python train.py --intermediate_size=256 --norm="rmsnorm" --norm_place="pre" --rope_theta=24800.0 --qk_norm=false --attn_scale=0.177 --init_std_down=0.0 --beta2=0.95 --lr_head=0.00642 --warmup_steps=200 --schedule="wsd" --decay_shape="linear" --doc_mask=false --max_steps=6520
Each number is 500 + 25 x the weight over the matrix's rms, rounded and kept within 0 to 999. Layers, rows and columns count from 0. Numbers have three digits each.

# layer 6 MLP gate, 256x96, rms 0.22, rows 9-72, columns 32-63
488521496535509480482519474510498472526491530474540482491472460533494466486494523470515505451502
493507531551476489476496482513498494510499490510519500477491475517467477508497500484496494499469
516481530491521514532506496491503550482501505490476513511481516523471530496519511483515538534523
517505567481478484515471524496498536509518553550499539524475523485513483525485555476534510488514
499508486477515499471476549518509544503508509464494529498486508490459480485533487430508481462474
498549577483504508478482514481462494483479493571542520509490464549486476490517461493509504533474
517497553454504460476474490456528501541469508533503542467516543500502497514538460528490489504515
530525490489506548484523523522501493466519457488476475497513519468483510484500455472500514468512
496518506475540503518497508536493520535495516536501460514506508518513501491495463483507528468526
478471482485554525462497496462487493517466515431479484481436575438539501480461500471496516497514
510526534503466508492526464544466495491481490510460475503500499506489485455543537501498501531494
496512514496478503481459458524520444505495480486504500503497476520496517485488488428479494508493
478547522525546502484486514506472498501487476447550500514464487537460481503493482497491534498441
497486517484507491535518510488496514477495488495472501460481476487480543481488487494528510454485
475488484498532514482472525539493494522514521495499490497496490473494480455444504486497514479471
532512483516506542526530537502492514476524525527543515485494495525480497490495503495515540501441
512486554474517511460496514490446484503471485562485541488504509510516518553471527531547476524533
486523506469521492491524466482501522473458461469507490470496472501447565508444568494472520558492
537446541476475500515472534504507506562473569529479507540489530497483519470498493487487569485450
530528485516522532519491512477515488521525510510468501495501509522492508506513544513488483497473
525485467500513476546465511512513517498514524508480487512476526509501482513483485481476464493501
536513506465460524530494530510504470524523487521513509520501486514461518481497506509508458500506
502493534484512507482507505450494496517478471513524495466465472513512496497527444516516504464527
488526495482515481482519468506452500496506499490509559523462496499453509481442495472527527523507
519491439498453502507452513500528526491512489481517446474482538515443490490493519495499515475527
477489482453439509495508506536496468476489519454517526473509473496479486544491467498492481486488
486494488452527475500519503446504473510480487482489487493519518534496484480469481515495480545494
469494507484444480516484528518466516529506496506484491502493458499505511455507508498480509463453
526479522475473486551518507521478451482491479534468463528493495521562510476467477525472531515513
508481522516476484528510495496478511456490512462500488511545514476451465454453523486487501530506
494494511486521503473495481517492480495482495485504454445499518470495526506477463470470508538503
522502485502483496523521505460532477513498489484532525508491528482481530520465540540516582515455
503504528489496509453483492453500513513491533497521493501510527499521531513457494490495498527435
485500496501542462487468486526498468487507519537518478501451510502467563459473468501516469496515
521507505525505523488452492523469482508473505434489508516514537475526505483507504517477512501499
516526496540533514474527521498502478496447511484518480496512530495450494467518552484508505488531
539454544495547485515508506515501506504531509480541475512509541480469525467470504502511478511513
486549534476478486494467475511513484496512515508507464515507506499475489498466527500522551500487
480525524496528459492464512515526483497483514532502490427500508535486544518504506531455508491464
547533531475529509481481518545492494521494522510507531508512530496487491480504475488524519472455
494521500480530484493465487458505502510530479527497490501516469499508491491490491539489506499508
485490495513507541538508455466516559521451494482462444482521501499473503474512507512525515495493
478526454507460530485484467489470476512521531462456508498512498508520529454484507497524500543455
534509540542488529500525535492489515530531481528467499488431496478506553507475520490564468504463
556531469502500506516483504541496547491448524536483483490508454486504549481511473508513509490505
445524494482498502494516501503522493452522526505504512490514511545464478523467537521542472500525
506478500515516473515526518508521490511522445493520510453475488483463472491497465473483480486484
568494494483466491538490466486508458515461528543497483492516554506513477480467506539493466522468
467509534473491527546501527498497519479551494512516477487500518504479506529489490495520486481489
472489583494453444513518515533492476520492517503524460494453485537466512492490533503465451513486
489497494469518512543437507458525507488484522466502518529534515478497508523451547484500532484479
513529494422521497536508480502501494486485515520416542502520490513495512500515516507485483530493
500467474508510544514463489500497521457505458509479510492467549485501512463462461466516499510523
541499501467507463494498499437510469531472526544515489497507485498443490469465492521524497525505
502506494481527485531508487468526539487496489495506485453519449542485482504481497550535517522477
493497496489529459540478501536469496522479505544519477502479507487502545541461506491485490513458
472461467472465477556478479538478502546531473500471490490460525543534525449463497480478499456462
517491527488510495512486490521502571475503464501502527494489486460507483518484464496545530558493
540471546533492498543521505491452490525517515551534498511462495507502505507459520505520484555468
518493509504467513510519500513545534466531468441467457510514479488477494466498482523440514516462
469464520501483518512463485493472466525483492487488484527524519484466462528495518489512529504476
537493509502527519491512529492513511498531485501476474491450509512504447475495493492518527524514
508498480487502517505535488533535478479474495507483471484481508502476518521507510502486506493512
495513484500510521508505500542514507490520515490484493466513477500528515469512541512485488505501
# layer 6 MLP up, 256x96, rms 0.216, rows 9-72, columns 32-63
521486497497468508507527485487549490519501504445475493550499508526495486451518474550461496486493
509461442454540531509500462479499511494482452455504479551514535470512477462482500505512550514528
525485519529530464493445513478493506493534505507487496519540493498499513530527487511505514545498
506488550538514545483483509471537496451497542540468517500506505516494500513482512545446496510528
515501492500488516435480495486508465498511548479499486480548515490489483510531514488530522481450
532515498495513512443476519473538500504459477445485447529485527530462512439528507522448515537484
493521520497489477457498488510566507472524504521534508499510522514504461540500524505492473505490
531498500524490443461486503544523519508483496471492470507513493505503545490490493519494459510497
492548519530516517524495513488499506520517479502486514493497501502507516498467507483557459498505
459525516511470511538471474464544491516523519455511458529527515470493516506453542479499538488486
529470473527505507511489537491468487531497482491509498553467497507524496478467529504513521522504
515475508512537441485471524523503478511482499531462490480473503519467447540528499492509511508534
545530503501517496497479462489497538506455506525525518526514531529466533517494513539514503518485
528522503494483481544530473518505474525481499503486509514522558481462474546532514539487525522524
550513487504454486496483504547513510504485513473488486511499489490512495495492527522489542490489
491470510525505475530537525472494451495528496470496515545517539441500505487505478507465528536473
484537508508498453489456506500517481488547453446491471517557490491516444499473483499484492491506
480521544501498514489505459480485494503508479476514475511526523466516538495453472500500519527468
463508490498517506517554495509481458455497482507477504514513513462516473494524491528566520541504
476461501487502463495526473452504489514560491478501479556504518476491519499491485480509481467519
493550503484563433510543493494473519455496522476572533506506509474475494488488522479487520480483
487477517522541478512503485465493518475476486509485475476541504500476509553537532508482536515459
467478543489510478466542477476483481501490521513530487502488512506500487469530451498532464512459
523452454500542496506491486466532467541505522534534529517539476486528487489528498516478502483533
500531492497494538499534486494481497547545524469492488492522542447492529485483489468551494497485
505511480495486525517470516522502504541540520512521517480474486530495505478505527472510429506481
538477482523529490507526502549487480511470440516508492510503509546476532516456453500525484502453
513508473515509472499523470507493494520519530470519534501518502491518486473506535516445497518508
464520528497525533513541493508496486531515506508496527481491502456491482504517513480503467501533
493515502516522503491536492476494528463477457489507521509544510488516459452491546514468464548488
544493478480535469491492475528514512453502483551496471515499545503491548513514489490531478473535
485481515485485459484483530492500513601511483444473469474501509538502517533490493539496552496493
467507483472489495519521495483485474503507477525478530547475487494473498526507500512500498462528
515476499492495489547489498495536515446500504435487474470488500497541458506487504523516510506495
490541521496487486471544511541466480496517500512508512559527485464498520551488487512473507505480
506524493469486524523487512481522531465479495540488486498464538504475494551527514484486495476504
516473494522514519479484504476475477496505529477477457470483519520487481482507476493532434537445
512535523490535504494493497473552457485539466463520497496542505524462495507511550519468520523518
472492550472472537531493470489518529509536480468523453519515503522523541526490503467470501484521
448485489492513530490507458495446515517533469468491529488505513465535490483466513510464478460478
523499545506515540494525499487498563475518517485473497498483519482512500458525494520487533501513
502491460567535499475518495469512465487526519470486499507491482482490478487474492521497491472493
540480503483530491533502522501502486479462456541508458522533509495497507535517477517509518480554
476541520515502497483498494454497495465509456502481510494489519508502494455508482478517497502505
493476539492467436510508504558485469461518509502502483460514542543464542464481496493484492485511
509484504542490505507492509483483479522523460547502545515481465462510514476481505476555519537497
501457490539538495523507550496501465488508452489460492509447530492507494531462488500481456454476
513515493500526502515484460517490524485569481484499535535487473472464470500511525479481533527480
496513536508523501507519470516508500493477483496518486470492434492532513472500476528519473469500
500480511495491496484506496473488522543508499528493521457512532492520520534484549523497471495482
504488493526509497533530481476518511482515513540487443525459508541500459474459523515474488512526
513521551500507505533479528463492490506529492462448545488520541481435514513510495489475498497471
508540548500526486514479511506515524471537509451493491468475509526460523490537485491517493482487
507470473532523519458536465469528530536502489479503448467546430510503483480495517488570492504502
520497519569499502497470508508504476463514499532453514520447503465521499501486483490507491518512
528450512515507496515487492481478460518497503485559522471474482474482487528537495570492505475479
475511483492493525487495474502543481485520512510480495484487480503550559496493497506541469476548
491495553500473534544490543472503520546480481472530438515465506537537530496507548537488463505533
463506470512557464504438554518482503514506496494524532515529543479501510472511469443486499504522
521474500523481500487519488508523539490486537499494513486521503520524506496494554455513537493476
510510489519502533479476515497523534520518515498485520493445499508470499461498460477529515462464
530481479496498494517468498461498468485472491483491501502460499520512456502499462500465531525478
488478532460546485529526481526472492491460504473514461492525499489489474493470497513542476501513
533502510502499510467502461445519517461498541449482494501548509450498533535475545505499497530517
# layer 6 MLP down (transposed), 256x96, rms 0.207, rows 9-72, columns 32-63
530523476512476532501494489477473489492509500446494553516516498504521495524527485511509506488481
446535539532520514510493485483488504555485512527498513501506492517493484516529474499507486514499
491466487492471457536506530499485489504518501435476546549512493512538517513519486520502520499544
491482515492492477461514502508506525459469491503487540532545543503484526481516514502512473504476
489546497496519502505499510441488500485490463454499497514575483536516525523463517484515464497511
461483542491449503526504474534511545512482470500518483537515510498510518458521496525510520510474
475482478440478467552528532499505501481459514490483495488510476539505490530525452505495454446493
472491486496491528485490536505480506510489488541462515462491500502539509513479476539455538484495
528507528479527528479494526504496521515533518453473505530497468491502506507457504451518550475552
538471503456494495521484510534489516478448521487509480489452462506508479470504499458529481525473
483500539453527508524534462459522483516496502511526512542506485515459498474483528512514527502485
505493518565510492469472485492497506555493513494504494540483477494465470506539509483485454509492
489469521465449487521471515507500457495491498481445486492467488521516513516510504523509496529476
543495530445518487481512475507494489485534502459472519476539544509467474473475492523459486497487
456481491512528489458516501517491529489464485501525510455527515557475514485467486462508503485493
486506501469494440445466451481489481486490496537497530503453516492463532503467494531490488546485
518504500468474529521469501486548490479533450469510491521503478517471516501495538508545493492524
544445532537487470507457448502541490526492477533518469569497492431503490440438530479527517502490
519523480502532450514462488494517492546517459597509474486501501438489537485512463510516551545473
480509479493486468505481505528482474499514486609519479512511494513522489501483479520484503484493
507514452512507518518508477533520518472505519546469494507526506524536525453493491494521506461525
493460550476479528496498476491511526479484514512503496502487486517459492531515507501458537522484
503481479491511481537493484524501467475469548449473517530530532506514497479505526495482520533467
497511490498481517430470501479490550490493463496521523516554498538491459548533509512504490514503
480524521483507515456513474472485513554520469547513486507502512512493522542517500523450526503489
486487509490467504519516518538487489512505566421498522471507475500513535519496536487499474488483
488494440502490511517513515535495507495502484528476480498492531490513489498502501419510527524501
476525499471500498491519474499560465493510495530520493464474484504473498508486469488523490501514
470469521490497536556547473508506486548541516475460531499482458488501518462511501560477479515517
530506480464514526509493494520504524505504481539473493550521474493538500535521478482508506511521
540524502498514533509512557482482492481512477468524564513494513494523515512480523480475478488488
516487525486512510496466479477492460520478502490461487484498502506468505493506467547474467514507
483517528491502490534499483470495505509483476518509492500514500499460526470462512474486498527479
525455526466501493528527471469492501502515502544497555471485481540440520520522465497485518496472
469524517534478507481520509464531494495507499532523507508481515533545516482474466483546424497504
556464502468492454528479481501505476530491536510515491489478485502469499533537472487469526487477
515501530518531458520463520508451501551485522480483489519491509520462503499523492499537501480527
462488478524470496484461494494504536529464467514466468547448500489509490515492452465489553522483
476496492518441538513456516481485558529517498493484554473491514549470535525518457534503451487522
471535514505551507514541531507504492506560485510487485452513533520469505473502471470484505519462
475525492500498490506506511492515521475504497503513487489510534498570514504497472501506462496469
517479471524510496560487527524488487493523480389492465432523491496458519501512468513505520532535
495491519432489544450483542532528513514481472504490508498496531527498467502499506499490465517498
545505486524532466490513480499442502508474500477489572501506511501520511487506527497523524510515
479509514464490525486533496461514499534473479493495496510514538474492523465511473479494494570498
451506471476533479507446511485492521508460467540499536490511489530490537483499480511522491479479
511487504558523493554486504491514484527480510482546517499522508503501498486468515446508454471495
536472522477531520474539514512517523541494504519506513475532513536458491555486507498513556526523
454493479553536526513534527505510514505496474547515539506464461550529503501473463531508474525465
453489493485528472555520483501500523517529479526486525536504529486479480457463518520507483503465
511506495492468490495480481510509521496479498450470491482505495521526515531507508485477488495483
541503466477465548468500528456500473526540495467511516500521530511533524494513479530511537474534
509488529547490528475508535477488515551465529479518443494500508497487498470520495493492561503515
452528510516525523555498463533485508507497458503457486510502486515450520525524453495493480477497
495478539490492496510453546488496480497516497522453517494498493467517509467490486521500511497498
509585475512499551484497513499504471495464464508514509496483488474496531501497461476541476526482
492494467482517487494502551548524471457480480499505491531517478516485491511460520451444490462496
520476524530491489503480523515503535480481479481494558455574533469505487526491504462491522517489
469511445537556523490488502493477506466503513413503477514509506495495527489529476560480469538513
504485477502517512521517502507498496482481509390487498529465477458499538502500467501511527490483
459474501558529533510554511505506514508531502484526500514488514486483532478528480488508461532524
473503555467479489519481492469534512528533536465502449537484485469507508471534483502540500520485
508531489478474512496456475507468473516466502540572502500500536476547457456477538501507493499499
499531487560480497514501513437470476483475496474477520469467502496439501522528453531549482559479